python train.py --num_hidden_layers=10 --num_key_value_heads=1 --norm_eps=1e-05 --attn_scale=0.177 --warmup_steps=0 --decay_shape="linear" --final_lr_fraction=0.0 --dataset="wikipedia_en"
Each number is 500 + 25 x the weight over its row's rms, rounded and kept within 0 to 999. Layers, rows and columns count from 0. Numbers have three digits each. The size before them is the row's rms in percent of the matrix's.

# down: layer 4 MLP down (transposed), 1024x256, rms 0.0962, rows 227-279, columns 0-127
# up: layer 4 MLP up, 1024x256, rms 0.201, rows 228-279, columns 0-127
down227 106:542481515536543526534532490474526522525497514470484506531521524533436430534501527504477499490530508491518474539487500526478470483530490488526510472439509519516467489510545545460532515512513462503492508504507460538483516490504508517556525498523483491481500449524529544510462459519473500556510528498471502479470501478470519485519526493521501478473534463506487502530464512524484530500490
up228 108:465518480535507497500457476479538509460485454498529487501502532450531470508473485497513447512466506469542516495549513532540521499474426444482536487517436528527488487471528480522501542458548466503539508489539482458541496518482518503502519492488471485488507495504518498464529507495485483493497478495508464523471487499486527485486500490494506517475482486503461464510512541538525508502496
down228 120:510489464501522474484443438503506473504471489495528502493529504476501551476485498516485501534479546477484489497471503498464502503501439503523461466509545488478508508523474476485481522484519491505502498496493495486512497529515486496485505509519434516507503494554533457485541506526486469458446521474517464497493468475518483487477519486521519522511493519520488513470517516486512512494504
up229 097:531489526526500557523511525513569524490518470472519533525493548503529488445503503494510507460477486513513527526509534482477539508492512501496508508497504436494472508502504496476495469516483532505516505502521517535497476485497504479560505512524485525489496510546505492484524478472522457500526474487517465504517464500513503528497472499460447458493514473496513509524525499480493480494442
down229 103:533498480502550487508459493508454508481489537501529514504491499505466475482521499495461520493518510516512507477474486532486507511495495482523492496489491527520534473487502486490513505577508499486506507533444478473491472455509487456493512510540499506506504488485522519483477504503485566422490506502510507493508520489502518491547563553523500505527443484469520538487449510515491538503473
up230 102:509458460481475530482512501481491531534479486521511516472512529505487488483532482509551524476524500469450522451553479516510479508521487461482542466519521481489499437490534526485483490518514487549464485503499520513532510547515480528507524521507478547518479532514480523449527463501497494493495570501519486523489503471490512518525518546499516514486513505516472515486491493478509470507515
down230 111:522509502483506542498470506525483516511515466509531522511516515462471505487463470505517534511549503520504568507489486493454482504504529488522484479579479469487503516540501459473521499456452504504449485519476524502482485537531494506489493494496472489461539498464516535550476501521500443499509544486486521486484492515486514535520490475516473540496511483514467502504550532539491541512520
up231 104:503517499500502499460483499495449479485481469518506513492544487485527505493564484490532522432534509484470456497493531493479460544501545487555531506514505542484547471465497530470491500514512531490492529492504451525519509540460476460544483506495493531480493511509469498476456479514457504541547543490537482494485522463510530485510455485511504484518477504524488575468498464510519472489436
down231 113:492527464510471527455531481500484506520525474493552527495509513497492497523489483497519471488471511512476511551500455525519468465494496450496503479486521507480521452463499478528508502491480549496546476459500490536539522569528429522509479500485507510504475509507508540497519521509538488510495534522535501510508468496460545540510445482477514501549518459489515480479464507532443528479509
up232 097:476485484486487501532505515541502463495479483426525476491494466466502503493448537521523531472533485506501493450421474478505514530500524510489486484476460491496482503532501503483452510462508470473541512499483505469494493551502487485487479509453474473492503555492505495456488495486473488497494497515540529482486512478465484457495523494486483514520501459503522534479500511499521497485490
down232 087:523509492542506491505529458534504489490473530465511504524469495498535518482452508473533527503552514468496500487501465521510519487516506493501541523468444442494520461517500528483461492495486528446504524464502501512488513494533491499517502510473481498532500529479505470537483480494443517516500503478512526505542471482484494478509492506506513474482490431521515491523507525498497523520515
up233 103:540515484545540509546507478473537467503472500522532494488556525512452467500500516493482474508468527516516508520529487470462533521506492520481513551505475523512491493523496533526522506497501538429448445512511547494475467491502486512482489546484467506484449477486507482466512466521491481450498545536517522535525526459473515502506487501520550459488487510512520492530464479481518491496537
down233 083:530489491514497534527489493496521480490518488518459553541452491503507475506519513503490517489504518502528515512486491497534496530495490541517523503440486493450525475491526503526526485521522465425481497500515484482465499516508543437510499510486433492478520502541511526539514489480481484500479497524518538503515482529457521483521485487463498478512449497478549521511505490486497494521465
up234 109:507528513511472483511543460515536504478504488470509531483543469504516500497522485484508525561492492479457506510541468511476515487520529507489476494504500506508509450470499485518517496490507470527496531505477523492472517497505550453525489511518516499543517480472490485483472484481492480529526450548499450559457470520488510493517474462522502542486491473515501486542478485515485455494465
down234 110:523520549487528520545536509461523538503516526480526554458490491475474493510480493466489496489514507549476529487502480488505510522534515540500466522539495482506556517468497517514472481512549522523497540472555509495511526506523483509485475451504512481480477496469523527456476535492491474495538499479497446499518557499513504508493521506505494514459484505496511506505469514535533513500556
up235 094:429503482479521494509489507514515462493424486525509505494512468508468545499560505492524515498487511482490534516499453522520530538479507505499514509511459508461530486472503515514488520453495517506556519484471469492465486468530511546465512500499503487482488499500516461524511471509500530511537527506504461496521526536501524539527528513482547494536525508498556475505508545481527497474526
down235 117:499474508544520525476485506476512467495489508517472496540472498470507478485467554530486490476503474471505484496507483521528473468485517461496557516500543538492485535512492524518484509444527482516514545485462494513472517506496503545514490532498517521487491528484504497523533490534512507509478487485476477487510482618521518540478517471492547499509513530444533516506476491504500513494475
up236 096:523516525516550481479494498490476472478535527463513483490522528512525517466483472496481509500480520489497539521495518470459485513539523518491497514490484498461492472455505453510501555510555482506559524484477569486490494508481503570498479526526495512524496473531481509516483506498519494502542498521499487509480541505519485516497483522511525509518537477507473510536490500472523433564512
down236 091:521484479481534498523461482438526471549480509482462511462493514496523469493503545460500473489492502458527542462472488512529501519526530491515495523497495489501474526532520503502558509511529478505505542525485466482534510534502503549510546517470499484483494513501500486527478527526503489484503515511495469553524525520509511519522514515479521512512514507476460531511430505439462450487489
up237 105:556485502536504526521563553533508491471541499504485511512454527458500511488488450456457478510491460552460508550470559481462440513506454479536484543469483505512482518482461518483513509518481475490455522523525480490456493499496481538510491496494472489506479503490519558487503521459494540487488532498484509503468483453531491477458498544558490483482459473541480479516490521544477493507479
down237 085:519514495515518496564528483523502496472530487469444491522498512479483503498546504498465516488496483530483471550495518488533505505503475552526488470476494467462507530491519454490509458511483447529466511479534514517487471494498545545478494529500496466523499506531514519528542500522500527463482468473466476503493485492513474503483456532498478575541537517514508514538485512503506488508547
up238 105:471510530496526519513447483519525512506530415509505504477504518494495487478539544500515481535454475493472465504506470492529511514486500496460472449514528525498479506485459524452487512523497517477493519494542511497526487491453518541506492471507490501485496544471517508525479444486523507471515532514552516518533529481481486519484453452491486485473476507526517497483539502499556501515512
down238 089:517489509481491493514505524496545528537467494486477473492485523490480539518498494483493501490500481488483480511518497550484479461462533487510516468521477481547470535491518521484538531505492454518513441486510551494501477497506495510480491542513490501502515491523512466538491457537509494492541504513499465478512573526472475551490495510482437479502551499503490522518452541538497503487481
up239 097:491495503513546515476524472441476478459480507516497521503488495573489467493508499523529488492486531535512523523483480486464488518497544477496548537473438516494513473486490518548491516526470520539523518478524509441440496511516481492452525527500472473495460525505472508484530506479495490492536505530496522502462526469505531496494474531517540503538522510461482559502475532458516512484530
down239 103:527468492463514532490504506496529495468509525483473512486482530515484491471520480506477486471508502494471523524517503487484525514529594495518531484464503508479489536474498534513522468522500468482436534504519542470504496514510496508496546501469525518500480476496506537485513498498488477524511498503503485489441524497533511468536520520506500507499517528525524522517470502506474483506490
up240 094:480530480544511474475500500480487492494479507499497526508508518473512537486487507487486521525455456484503471558501510510484520518523482548482456496496471448478504510506507467504525518546521483488487514524453471466459494489552507493541505461499520524513485536478483457513500504489499471448459505495494549461505507483483516489505484477515502539474458532552498535537504458499461493489529
down240 119:511536513503492556508490508472462516493491452510499499511502529498478513510556493528514477448547491510516531485427527517467471529490512515528512508528455556520490481521506527528477491486505490549505468478447460475520519516444481494499472456484519438449491474489461480459466521542494479535550509503470496504522523501504516493485498459488495502530485519539515458514500529468507524480470
up241 101:517491463459499485522501503525494513486546480506507495483486471506445484496493468500492552520471454507518472514515491475475564529504513570474510516504480541507480562486525438529403497501477491510552482471516489528527477510522529508510518506527492479506506532525505517535457534536496513481493473508481504509491548486525498535493530486544540509512483474484489511508458493488536515479493
down241 093:537494493489444493520499491466475484475499533521468508534477483481524475491489531510516452488504495511468456498523476511477487487505531524511505431510531493536517476475483487510489495463486528529522467480430530495509504492554508529494497524471528501545503468433506506497529531477503491491477464459531494477533499467494511536512511441514493515541478497470498522498550506467554519490491
up242 105:510526479544476509508488483505462450500483475529529498535522517474472510516551495478517517478524488531500495504467486486516478508524526518503503504521460532525522535469542524532511481506468481468472510499500452475488491494467483481491545476548508508503500520461563443500500518471502509481498499508517514549483518517468555476464502478429515500478503487536463496492491502520491474490492
down242 077:530469477496505520522466484502527495520486505493465539492536496527494528511515526533515517491491514505474521511531494472531494563448514508496480491470495497474471538517449526512484445494457515502525463544483535541485481485465488507520521495508499495485491483502472524505489499484501513550465526445471500528489505513501481505458494510482516484496538535495495498488512530469480494554495
up243 105:494449495502517534454525498485463531524522551499475490505445515488513460511493523495500510489485491497482504494555484521526499469507517502552528541493508509508449552511449486499451525479434548498539498482511457501474515526469501497486494474503530543484450505509497527505504510513517498473575501501513544489461525486455482497522508447490520502468475500539459464465461501522527516527443
down243 117:504479482485520498472497521485503503517513486493520489487487499509492504468521488511519525525487472507493502512490519475466531491543502485524562499524507509468489466518518516544457512518566538501503446521462464520475515450522484478453484500489495522522511526482482489502539494497517494534554514439481473443505508491542534496502470506519543511510482543479523511503509488444451520496534
up244 107:469479474531465506515531491504507479502496517511500514507453546476451469522501475514512485540513558504529480472518553536487497467473509500526503499527503504487497533492480535478508570516520541521555498455479509513514503520530493513478525529522496483498516480480522512431491481507465479491506474486499486483512467477481522478492500463524512534479535416500490481491471548511489487458501
down244 109:515509510510509497525477466501525493490485492496506541496494522519488504525512512473488500518542533499469546496520543483512497519513445500537515511513486488476529506521503496496476529496506495515527433515510463484488493543499491491540517545504481481494481513507535528518491515548495514507515492486503474502560504469472485497538496444508501507522495520528479513506531484506526489486547
up245 102:477509484507515496473563461497518480454514468508522497492480486499492526485444517504491501494512506463542496499511522491493437492525463483495523495527481522472436498552461487503475496534463484480441480501507531518511480531521504461460459504549510478481508514482544481516526468525484516519512482462512475484513483505517497488506489537522460546512506481516496532491550554496522461508483
down245 096:537476548518469484454496448518503496504523523546507471505466519518465521532536545470543529518496486514529462469477513484493518464520535462478515494523443478516477550538513469481474483513499504487488501526498487495532500517498522517458495502488501486475533503493479526454523480518483488457477524485520525511487500519467513485501500560526514509521496524496497535511479489478506445483487
up246 094:523519493520482505519469447499521478507472455527508471438480504523451523439494502504512485512502502518480524495518507458509494511492520457518504484509489528485570490528475490497508517464491529521486466514523461548495464533496497457481472485498494525523546501515522474502508491468496445525509508499450535518521513480456506488459513469497491454524485463474459486528489473513499456490520
down246 114:520511502442474526513492518504537490524509542492495493474513550456475495478526557500480452460488503466485500491491515485548538489496503503516545421466512516528470546459548508561455507519508516463498475457451512493491464447529528519477486489494504503520498493524510487508526465476522561523505463492471524473487509532482490479515485449473506512535502495513521508507507507525570478486507
up247 094:479489507491504504520512472499481506507500500519538459473511496533522535482513516505534479522463471496547480479478441433488493494523487473468479492512471541488500479494465485507483477473497494498524440497447539515489500537504507506470498482489483522481523514530457482510534498545500457524524472467513516521509491529532488430511486509522527505475495477509509450462489506536493516464532
down247 104:526532491511475484483459472472500486471487544548497478495478479456516529499504507463500453523482487447510496511499438527519467482529446511479511474469457464499505534508466505475517431489469499483527527532474507535459558489500524509491470506501509503505501541450499488479501520488529506511516551495526488520490461503499474507494467526470511477471504510518535440543488516503574503524489
up248 099:523503501515519541541454518538525561491475490518525477515497490554528506476497519483517484491482518482462520508508511501515511515501531477469497510507507478495500479525488476515459518507463550523506530541489495498501459526496476521468545512510502508502484509497509506450550538548478482501470520481497542501492498515515541511519485536462474476535483529516537503483501471466492527490476
down248 101:476486521481509531524514527546500523500507521491499464534476517483530466530461511474507461519518535499498493526527546532486547462514489520502502522459502499493499442512494498488456477529468531527459545485457501528535493499485498492453492484522519562529508490518451442474465514530482462514489510521509478542511516516455526501511483508516477484511486482478469496490481501503503488510526
up249 096:466516451466541531503485472496505538520536527547509488492511498522490482492501479483488470537480459473480503494461489505495467464524518523487489461528486507515493492486544498489439503527481492475447464489527519504538496527493498495534453492465500503547526500513513478524512521460520495438539517524510524539510495508535479486483502492521539533495478512470518507510487509475501496533545
down249 086:486469506492472499493492463482512469539486524509504512494519484513458518514521528501521471484501478496481509480454496553497428504484588523510537447473518536489525492524530515490488468489512487508503523471504526524482546463502487496503469495478517492506512528468477501514502480519489477527509471494518493459495512501522543535533553531490511500510492535496495475497518496515503481512530
up250 096:521514476506516487499510522518530530495451470512581480492463533553471480512537524489481501506487504472501507541456452527502542475536476524528485474513478498572497526518544442482510470499514523508503527481508480473483497497505492480521461524504523503505520515499508450499488501541502518520521490501527477510536505462455451473493472538503483515477502512508503476535485522514477496492547
down250 104:463483463497496512501474498451515496531510539505506469511511434511477526539542471499512519557518510563495510486467453512537506505518482509498459490512515442498525509508477485471537513473492529491511543479503453489503447506529440533535527479480481481471493508498490510498511517514452498506482544507468454528481520518500454511485457456468484535523505515503485483501510496531484491482504
up251 098:488487479545491488551482554508504523519502484467508445497541497467492505493488525483491483510477540467514564516491520505486484503531506465521479486490503512494490477476498498494494544561478556526498471489473472484502481518464503566493502500502545506518508480452494460479533479472471502509476514484521559524489501512533472492493459508523483530508497502526519505513464503466504493534528
down251 100:502505509505529504566524513469544504534519504487495533490498529483511525467551479496448496469477482518506480525517481488504469510489534506470491509488489524512459480515491553512477483507472504497502515456524547473501466498437516487459527490491507495518503485472498506496525504504496503504479461522480507513506533532501460535512470502492493488532562491527487516497492469540552478491490
up252 094:506492509489469457476514474504516559546502493505504476502507508520523506528511514501485508508468526498489525486514499468489550465456503486485505535553480475515477528511472492505485538497482496506522522487543476523454510588504490499472485466515528502503505503497510522528514481480500543472511519491519562506449525480537501509521498499561483500499520490488494518491497512514494487472564
down252 113:507460511496488486570467530532521485500503527498495495563491451561531508521487502476459493519529499520524483503526517487511501499464492525516450537524527513482487499459484488504510512445526508495502516537518480466521505510463495480499518495466511546509507467510509465538557476489501511496479484489502501477468512553525501465498543482492496491524514467487471479459519529555498502491538
up253 107:500455490476478525476561523475536496492515544486508504485520522463505482478547525486497520498523534516487505486544475472484521498476500522500472514516507479446459497463488490473530513472533502518485465503498489522469527508503483524489472539508473484479464482479497450517487503527513510473466529493480484489538473464528525520499513532541481474511482473510521494483528491491507509547462
down253 097:496509520504501484515488486484491521460520474502495522518485513468508503470525530493512503540529500496440513499526496498536493508469467512468460469532504488467498486478552461486518459477538476486454488467518486477496497503505522515467477530499466487506506520474500513528459539480515489484449514450498439443510475488535516479498569480496470456473512492456487477468562494500540531469506
up254 096:510460475529524492506480502491495521443521525505501478457518494480487500531515520512452471504480453478521503540494538510497455528520494523531500462481516456556493469488461504521539482479485521474506503478469485525486478529499462498518479472531530517478469467534511526494471514547522511444530505513493546470494486486482545507492502498531480511483438487540456486517546515529487520527479
down254 125:479521503512533493509503466500553492528515462514510534508452520498495485484499527494450464516525515515483526567468526493493483457524488520521495525530495500525515472500514489534498491480461486504500506507457480515533459537509483567511499516478498506454469540477461478513516492487508532514489525530501543514494496490478534464463485442524515538499510503513442478516487515497480510489483
up255 102:518518481503497558524478521512465487508516500490515487514484459453489518521511490515508527491488492499460500513531504492487466506550509491520524534511457529458479521495480487505499514521475489475551499506491518499526520486540516526506478490492543485473520478539530497485511509518513500502538495522515524505517514499540554514509496480494507477514528433532493521535489502511488479499494
down255 099:495469496506502506511523487516539486484479466517470491525523440509486495540468481488470499499495512516440506488477512495461516489473476514480501512475488514488473528530466487465498518505456483523498546481536475484538470496531500536507463480481488520532492477509463498490493483532513528499541544492505505548479541471527539448524529453480473502503508487523519570497467492532493496488488
up256 101:495502467495558565464534462552537502538518509488512503512479531444500470466524523511482480497507480511511491484508547507523516552516470511488505482503509498512477513464491492490509510529522521470548520486482469495486480509508502474514487481525483486502506487469505519490555493496524512469506510521490558501506481498556508464533505455522516540430488455510528501488466512479531521465489
down256 097:469555471485533530507499466496510460514529455525486503494511512488468484515517571446426502468485464523495500442496557480516517470516519496473483485492474474481518514504458509491495502500502518464521549516518500494481497512466517488535514512516487486490520543493507454479502481460498500475455502491485529541477489478503519481472464452529484471495487499510537514501460508491485481463468
up257 105:520490534539526510499503509509473502487514520445477498470472485515480509475481555508528516496496505512542525503506494463498532512527493469501527517483492483474495492506488479555481448528489505539475496514491461507525501517509513516502486513507495512429461527515535497499474490514486534506499485506500464487486455480547495504496492495491516550466524507433507477461515524515525464481467
down257 079:511531510537492507473514485513477511496499510457437443474527519532469523512493490500460506484491493494510528486496495474530506515494479525522498546490481507501448492519526496482507499498528472499512495535482463532520489503511531507519438520469489522461433486497500546507456483462501479484513530436513475513494498529541514538494535481479529492502497517433532498507462478505432531527526
up258 103:500478458493512512548487477506519491511496437511495484484510500501500490491556469548492522537494511518552466499511477534500513515454486499499485476497493477523497529518475514539517521447495479545506485493508476476453481513495459505509538547496509501526499474467505514525503538460538500474536510516479521500495511473456512522442526558490524476480477492516509528546512489512530520442544
down258 125:522563525494507523494509485514462463515542506505483549482510424509500480492519499518500483516503534462481460508514489537471459505530508504466486462471486520493499491572497467506492495517519470540485512510523504497490477497471515471478496549488485513474460511477492548512526498481482468466513487499559506500481489488486506503490538509502485493485472486482512527495512468459551530471484
up259 102:513465478517487466489473484513522519528487510551503535524474460499515516496515540522509495507448470489489511502507466510487515524527498483482454521518480510482533486506507520543469537511463463571511494455512523526479503507515481493526477517515482507496518472498495449501487516487459489488468502498525532501484482482519491519507545499484529487466475479479458503510452520516548449533494
down259 102:494474514498469522522490492500514460495491499504501495480500462532471513532475488513498517511470514475493504514479427571473509489502490529495480511502516458490515458566496519503459509521525476523507477475537513504546537486497462520529509453513505474459510465473498475534453540481533481536503508496488492532510517472515482490486519488505498489508504545470487499475495520479523517552483
up260 111:508487478504511471500527459488520507478517493510545527511514499497504522544500498472469531485494493503487463514505493506504475512525508478442495478478482495509473508458521494513474469492489470492529503451491430454516504495509466502497496508522509530508509521497469501505518459557551526471518501527522526529460524460511528513514566482509498484503460493505526458497533496504536474474488
down260 127:483502470495519517482513505477487482534530534522485472500522519468499465520476576452500504506526504497454468476530491513503519530539489514472530484489519498553508493513512494498544509491482512518542488498485462478518504513515477507484493443477532497521472546484507507520495503532491518478501438478487505508499476475468498480502538471524468521515522522481518476465468484537517503475476
up261 097:488503462505540517497547516464533493519473506498479487500457546514509466515487480517489530423554486487462531466490516483483491491498493483509528515491514505515458542499514495469465481507488486518490488434520497497479471500536519479477511532534528496517519550464505541463506494519493513522526532502518530574519517493515498487505508512525516502512505484458490482425510500489489495545518
down261 118:514491542486499547483516561505477506500517528478486523536510506522521511491503486520447478511494530460515499474496544532496505458561503507548515492506494495522486527528528439499502499477498487534514490503463503478508555488468468493488450491534519502527516500497498487482495456516512534518527506472532464510494507484468488531540512509448488454463497495497485519486498465506562489519501
up262 095:489529529456502504497491508486497526513499501513458485543550492496507502517495470508494499535498497486476530484528476456513495494524495463491475531541469473500465524460545481503512534487507465494516491515530458526504466513502532467496493490485551499474482463526530498475463483538481495485484524527460483512485529505484455475497513488497501549524507492521519456504490524480508560502512
down262 092:469499457534498538502451540501465511503491555497483500516509460502466467498537533584541472524487496468475473471520463525514502462493502469451509499519508501458529509509521477477488510471541473471459455507536507508504524483533508524497524499458498494536481514491516520500496518505487485466515474502498541487507516534538543467495493503470507489523482519515548451519468483456493504556506
up263 103:505480495506495492526568477539511489485495488518504465476482525491505491523516468486510479481507499502521517483482534502508469549520505511496537515538538511498475501457464545504509525536500481539481456454493533535520482471493474500489443529486476439470522501497530462471521555522534528480485485445494498485506520507514503470477504505543466508517523519505501472434513516521503503491495
down263 099:508474496535479464513486524531513495483501545524473516451549493506492485481518492523459499505507526536492504476508541461470477489529551476503452525483449483491501544548486536523498494493494480527524511505489515499476554475517531476501516539475487516522536498508497520497493495465522519497511480466470483435451474520519509503475461495521515481503531516501539506484509446557500502470480
up264 103:508518474488485498540493491495485503488440457468501492497465435495500524503476463520486509505490453513500528494498496459489493485486518493510510483482509514503518491495516522504475496459490512504504503465480460514508474500509498495521499517496519532504523494492497455500515503451504488507500529514479497535484497484472484484456573460493539466536540478535511496533492502484525516484510
down264 109:513503519530531505489475469525472503556474478494502489535472485500481518476449492506511468487532471574506518503526507517501503505513443545498545459497455497523483503432496500482465489518508506494480463495462469506498488540501473531489538524492478504474501486502499498495454513477526501505478485522521508519501534493502512488507504459530467538520539541516452469519469509471517509467527
up265 093:491519511513489478464505470520472512492509543474511514501518470480496456504523465503469570498504519487493501462518459483510531530557548492489499506474491477504511487478510526468462435496513510496481510497529472505494470565494552528474472521497484486461519550506481503549509542520492518509497476480514476537477511507521532512480507471514517497516524508485512492499491503502481515466471
down265 116:488509506566487477476519520507483455520537476430507485477532508525533500476444506495505502487508526476479488502511492466479513498509487497493485545483491472522514486442478532494468474523529502489482486495517479523481548535472497500507484526523510530533475486524465534513467551484534485523497489523528449483499459527526489507514490509486494508535491494498474521475513518473496501495527
up266 085:501575531510493523483526471522521474476500521526509510475504495542548514460508496492482500488505508486473526459523493490538508523503514514527520496457505464513480540474500505477505507528476516463518549503531551460517503473503504506487491535492490496515483463546512464470497518473530524497500480511488452472478533476531490541500463529499456489467481507496528492507521523478484503512516
down266 095:522458469514467484487495494486505488502506545474492477485488472509505528508446518511497484535517484513494508463481510525443487487465504553508518507507473498510552485501484496510492485501468519479506547513489512496517520465485503509518504485505493493520488473546502486522467529481522486494475491442524495445466524462489481521527507468458541475462529502524493539477481477522510537496528
up267 100:476493483476495490513510470491518522494509504550510470460520483539445521489495472488519541466499489498507503504476494546498546532528454491462514518521534448514523520520474478467524483533469516480446529507488503468477490524510476471513475516472533495509508485496498538492485452495471511488496473503530495536466492490492496517447517495515506522521503496509502529488450522533558492520527
down267 077:508517524496540463508470493502470478529532503505512475500501503501495549528496484494483545515540499549530532526541485521577531467479514526472489572505511457503473519497536468486524483504459506474485499470510505534488478500523487480537521480513481508495500532461524486497516467485478504502516473498519562521504488510458507482487487538513482516480474485489486476509516523536490499505547
up268 103:467538525526458478530514510511506500493499538512457506503470500465535507515453483492502545476524482453511529518513488544471479535514471492502544505509522503478516501456493489482529546560527529466492509516532489526482464460478462498500496478506532520467515467525515491546467489473506448492500472485456517477502467492528523489507502473541466489506491500501498507495532534498520520489514
down268 086:537474460527514475492494514468514468474520498509470507480497502499445497519485495481471465507484483472503510558502547529533495505463473525482487516517520490451499419495502521426502509504515499531498516491533500490482528516495509486513514498513510496492522460498474486493493561469533484539510529464486522469519475483498475529492511475490470514511532504467488487528526480522472464527516
up269 092:469499505464494471453496487522489496493521498501508509491510487512515546493474538495476485522504535519505514510496511503440506498536460484475503512491533543504488466479488520468493491509516535489538487550498522503462539524518441492507532510526518454505536496490496513489514489505478496473502449464483497449537500526527496473496505540540490539516499470473508489538503478511471527515485
down269 106:460513484481460459503528477459480478534488489534440500515508503501529502528511511483473469500512537531517477462480505483477505473452520468494544521502485499494517496524541522498479518509520492500514506517491524519497481528510472528505487529540506487494472510515444485506488504502468534531531526510498521473539492487512470493482496522458483512494493523465504487526469488495506502516558
up270 095:499538532508465527498528492468507535514487435493471481478484502486487441513464493494463470486535492537497518522486507483514485471479511459508526483490498475561559518484480500504467523453507493509501498526489523533532464501509518506498533554494534495470520514495557506489500509492541486498511499513501454545542485529490506515475487475510502465535505488456499471490500537479511497484489
down270 125:531507496487482495523473484507474492506485510516482497506528513522490513494462473494507487495474446498503485474490492475498522470490523518531502454505549496461502475520535522479498501478516505520501499516494527551493517468549477499498528497533502533504519493516515529524509492501522506549480538471564452534522510503483533488560466545494492541452476537472489484520498530500478507496489
up271 093:463489522484450524497506474478465519542480516489508467531495473459486510506518513524548463498523552529528486497507535529475475510487525519548487470449513483508545514485485466491481510487515525470499483504534488496514547526496525527524509505490516456493553476558528526504486525474500514507530511502491495485530536468477454498526507507492503460500473480472491452491513535472499481465513
down271 103:536531480497512483479472473498437492515516516458493465496497507500540493481483461513479511436480467562523469483484495457518505488483521532515513488521558484500519506475491496501496542471525505504473445511502481555511427435505535522551530485496519489476548491493491537494481501526516505463503500506484477496502510487475497472499434487500507484506469517535531481525517525489520481533516
up272 094:466556539483476481522512507506503496516517501506549476518462482526510493549532485509530532518488455494483486463519468497538466534466524453473466485497473477565472443530525548511490526472528487506508541548529482499521531495480505470534491511523522494525526508491508512469505553490495487550440506516514524521525532523520487520518535484509514498509496457543471492518521507486463511498496
down272 097:476539491526526464463500527534458483479522466536474483463472535559541514509529479530507494470478471487498516452461527528510487491468486503463510494529494472503563500466497532490478549518513506507528559526526458521476511512510527480531542508473506484515507496524506518491505509482484489508474516502493478491503482470492492483519493478532471521523503483516491508469487507441543493446489
up273 117:498515482500506477497512426491497495533479499512524518517528546491521473519500461459450486498511516530500541485514511509478508525563430505490505499495530511532510529489494480484472536500463532498489500486464490491500512514495472523508510516499488542453508482499473566508503539483534430496523496498506505537482504520517527510500484510472521489525538512490515473558466518473493524554490
down273 078:473523534460506465481501504444505474494452492507508505518516487512505500533457481497494456549450509487522484486496482504494501504530523494484513471508523477521474514466529509500485524525500529487504493501481514473503500483445469477535495499490495514464485550484482518467490553480520500488482532515507518491478490471561468503512520471526522491491520504521514538502546531510512485526484
up274 104:468499533541490521515506519462485521502480482467503462515518481496514523499535476479470487485497505475525516493553492511517494492541534462473529522493477480497516516512487505536479490508430501506468494541529497520463489534546553487504486485494513453482473494514538478491483487506447546506488518527503501481509540524496480482486503553498467526579545507483452485470484493518483521492510
down274 100:522476531512519470482513464513476475511484507485481482499487492520474534456541453514482513461490524488500467479511488518484466464478481488446501458500509554476500535487509494512482469532477506502475479469520474509482512463483540478532525513486534495488506497511512485495473480490477479547453484476507525468491489518490514439501500527531541505546449528517489479520508513518541472500531
up275 105:508493507513501458477494562464510487486538524483474488513528503529514498481502528480514509548462468530515486488475508432502491517498513478482507538511526490469481522479461482549511502505487525508478496489538492542490491485464506554521489520512512474497541492545495492497440466477442539554499487465507511490488491507480529513473477496493498474510484477489535534483511458525492509503475
down275 097:449518500491503494508535548508529512541499486484535520508487480538478517537489478495517530545513495516527462490516480490483517455533528522542547484502514508491504512511496534471497490479546506525485514511496539534492524489506502489519545478506499490521476521490488515478490501549507448513497488492479507468483477546483529551487508494473521518544527487477493454534534507478468527508535
up276 099:493528448495485478484488500511552558519515496504541481480460514541489495525555521511480498473508527506467481481550512510495484490531510479492474490537462558565536456462494513528488540489502487496483502522506421477516522527545445482521513481503510472534512544500502490501501507506528536500554489498470485504469521481492462515478501442507557502487474472492476501515511497480505532537516
down276 099:509482479523511514491473449492547525505474532481519504516476455553499488480511538532515522464471499495480486544543533487485517472500504485501457528529510535498498491491525523500433529469508489510519510500477494492495517541493487510505517534463514526507494514503487513513497483498455506502512500454499504474477504493510491521529501491442517530486421531473540505516473515440494530511485
up277 119:532531478504521515475502544498528529492491473513545451492516480518550477523479518543449505507526491467476497500525495468518501497504498472508498495509517486490524485537510500496490566469525462545467476494488529501466473466515503501528534511516455449522517520499513529510527512495446510511529503475470522477547490493556534514507493448507481501461449504469484505500486521475554462554500
down277 109:556528556453463532503485515504477485545546482504543494522510487526531515524459512493481493479496503456510466442484476511536541495503512503531491479506493521482521459492508516517503513447466503518516477478501480518471498476521481493504504487516508468524507487506508491460501504521517512489507460462491523496499504518542527453513485490499472491488474546501465539533478505488510472535492
up278 114:482480512463514478495506496539491487522511506489507519507521496460486519480499521491473456523488499477513506513530506460500450506521492447530516505534516520534467458508490462501498528462473515488507510491489499481535501578536482538485502478487523499544499500462498491487510481486491497506517505500477449473525525499525494502460467535484543516538447523496504506524489491567518516495460
down278 114:509468500507500497507484524550508478471525508492450517506530440522482498489508521501486467516487499456551495502483535461476474515515487516501529489523514479510497468537486495507444469464505503500513510478500523481501475550551523496460503460491538481543519513495455486552529469481509458495497519470495515526507484473495576469498487482491496516517464535505531496462483494489523517476493
up279 096:534476512514528510534468517478481545523527451499501529458502502466539489495504474526461519493515466449514518499471492475536500483553460510498497519515501507460488511494560476539483498517490534489513523509485488462491506514554466528489495450537497471512480493487468508509514529475532506454465513480467535542503511514507511505496485502529479528545475545534472522494507497507483529498525
down279 099:484470486530496523502475502507517506509532511519502544518460511492533435512530462503499485446511480515484512531549497508489503490478529448532522533478501461494481543510488498512522477498496517533476524491478463502518500512481489463484528504532524488520502507480506496442481520537505482510564477514493543500504458496522483504478508462446537492472560522520476440524505507513480491547479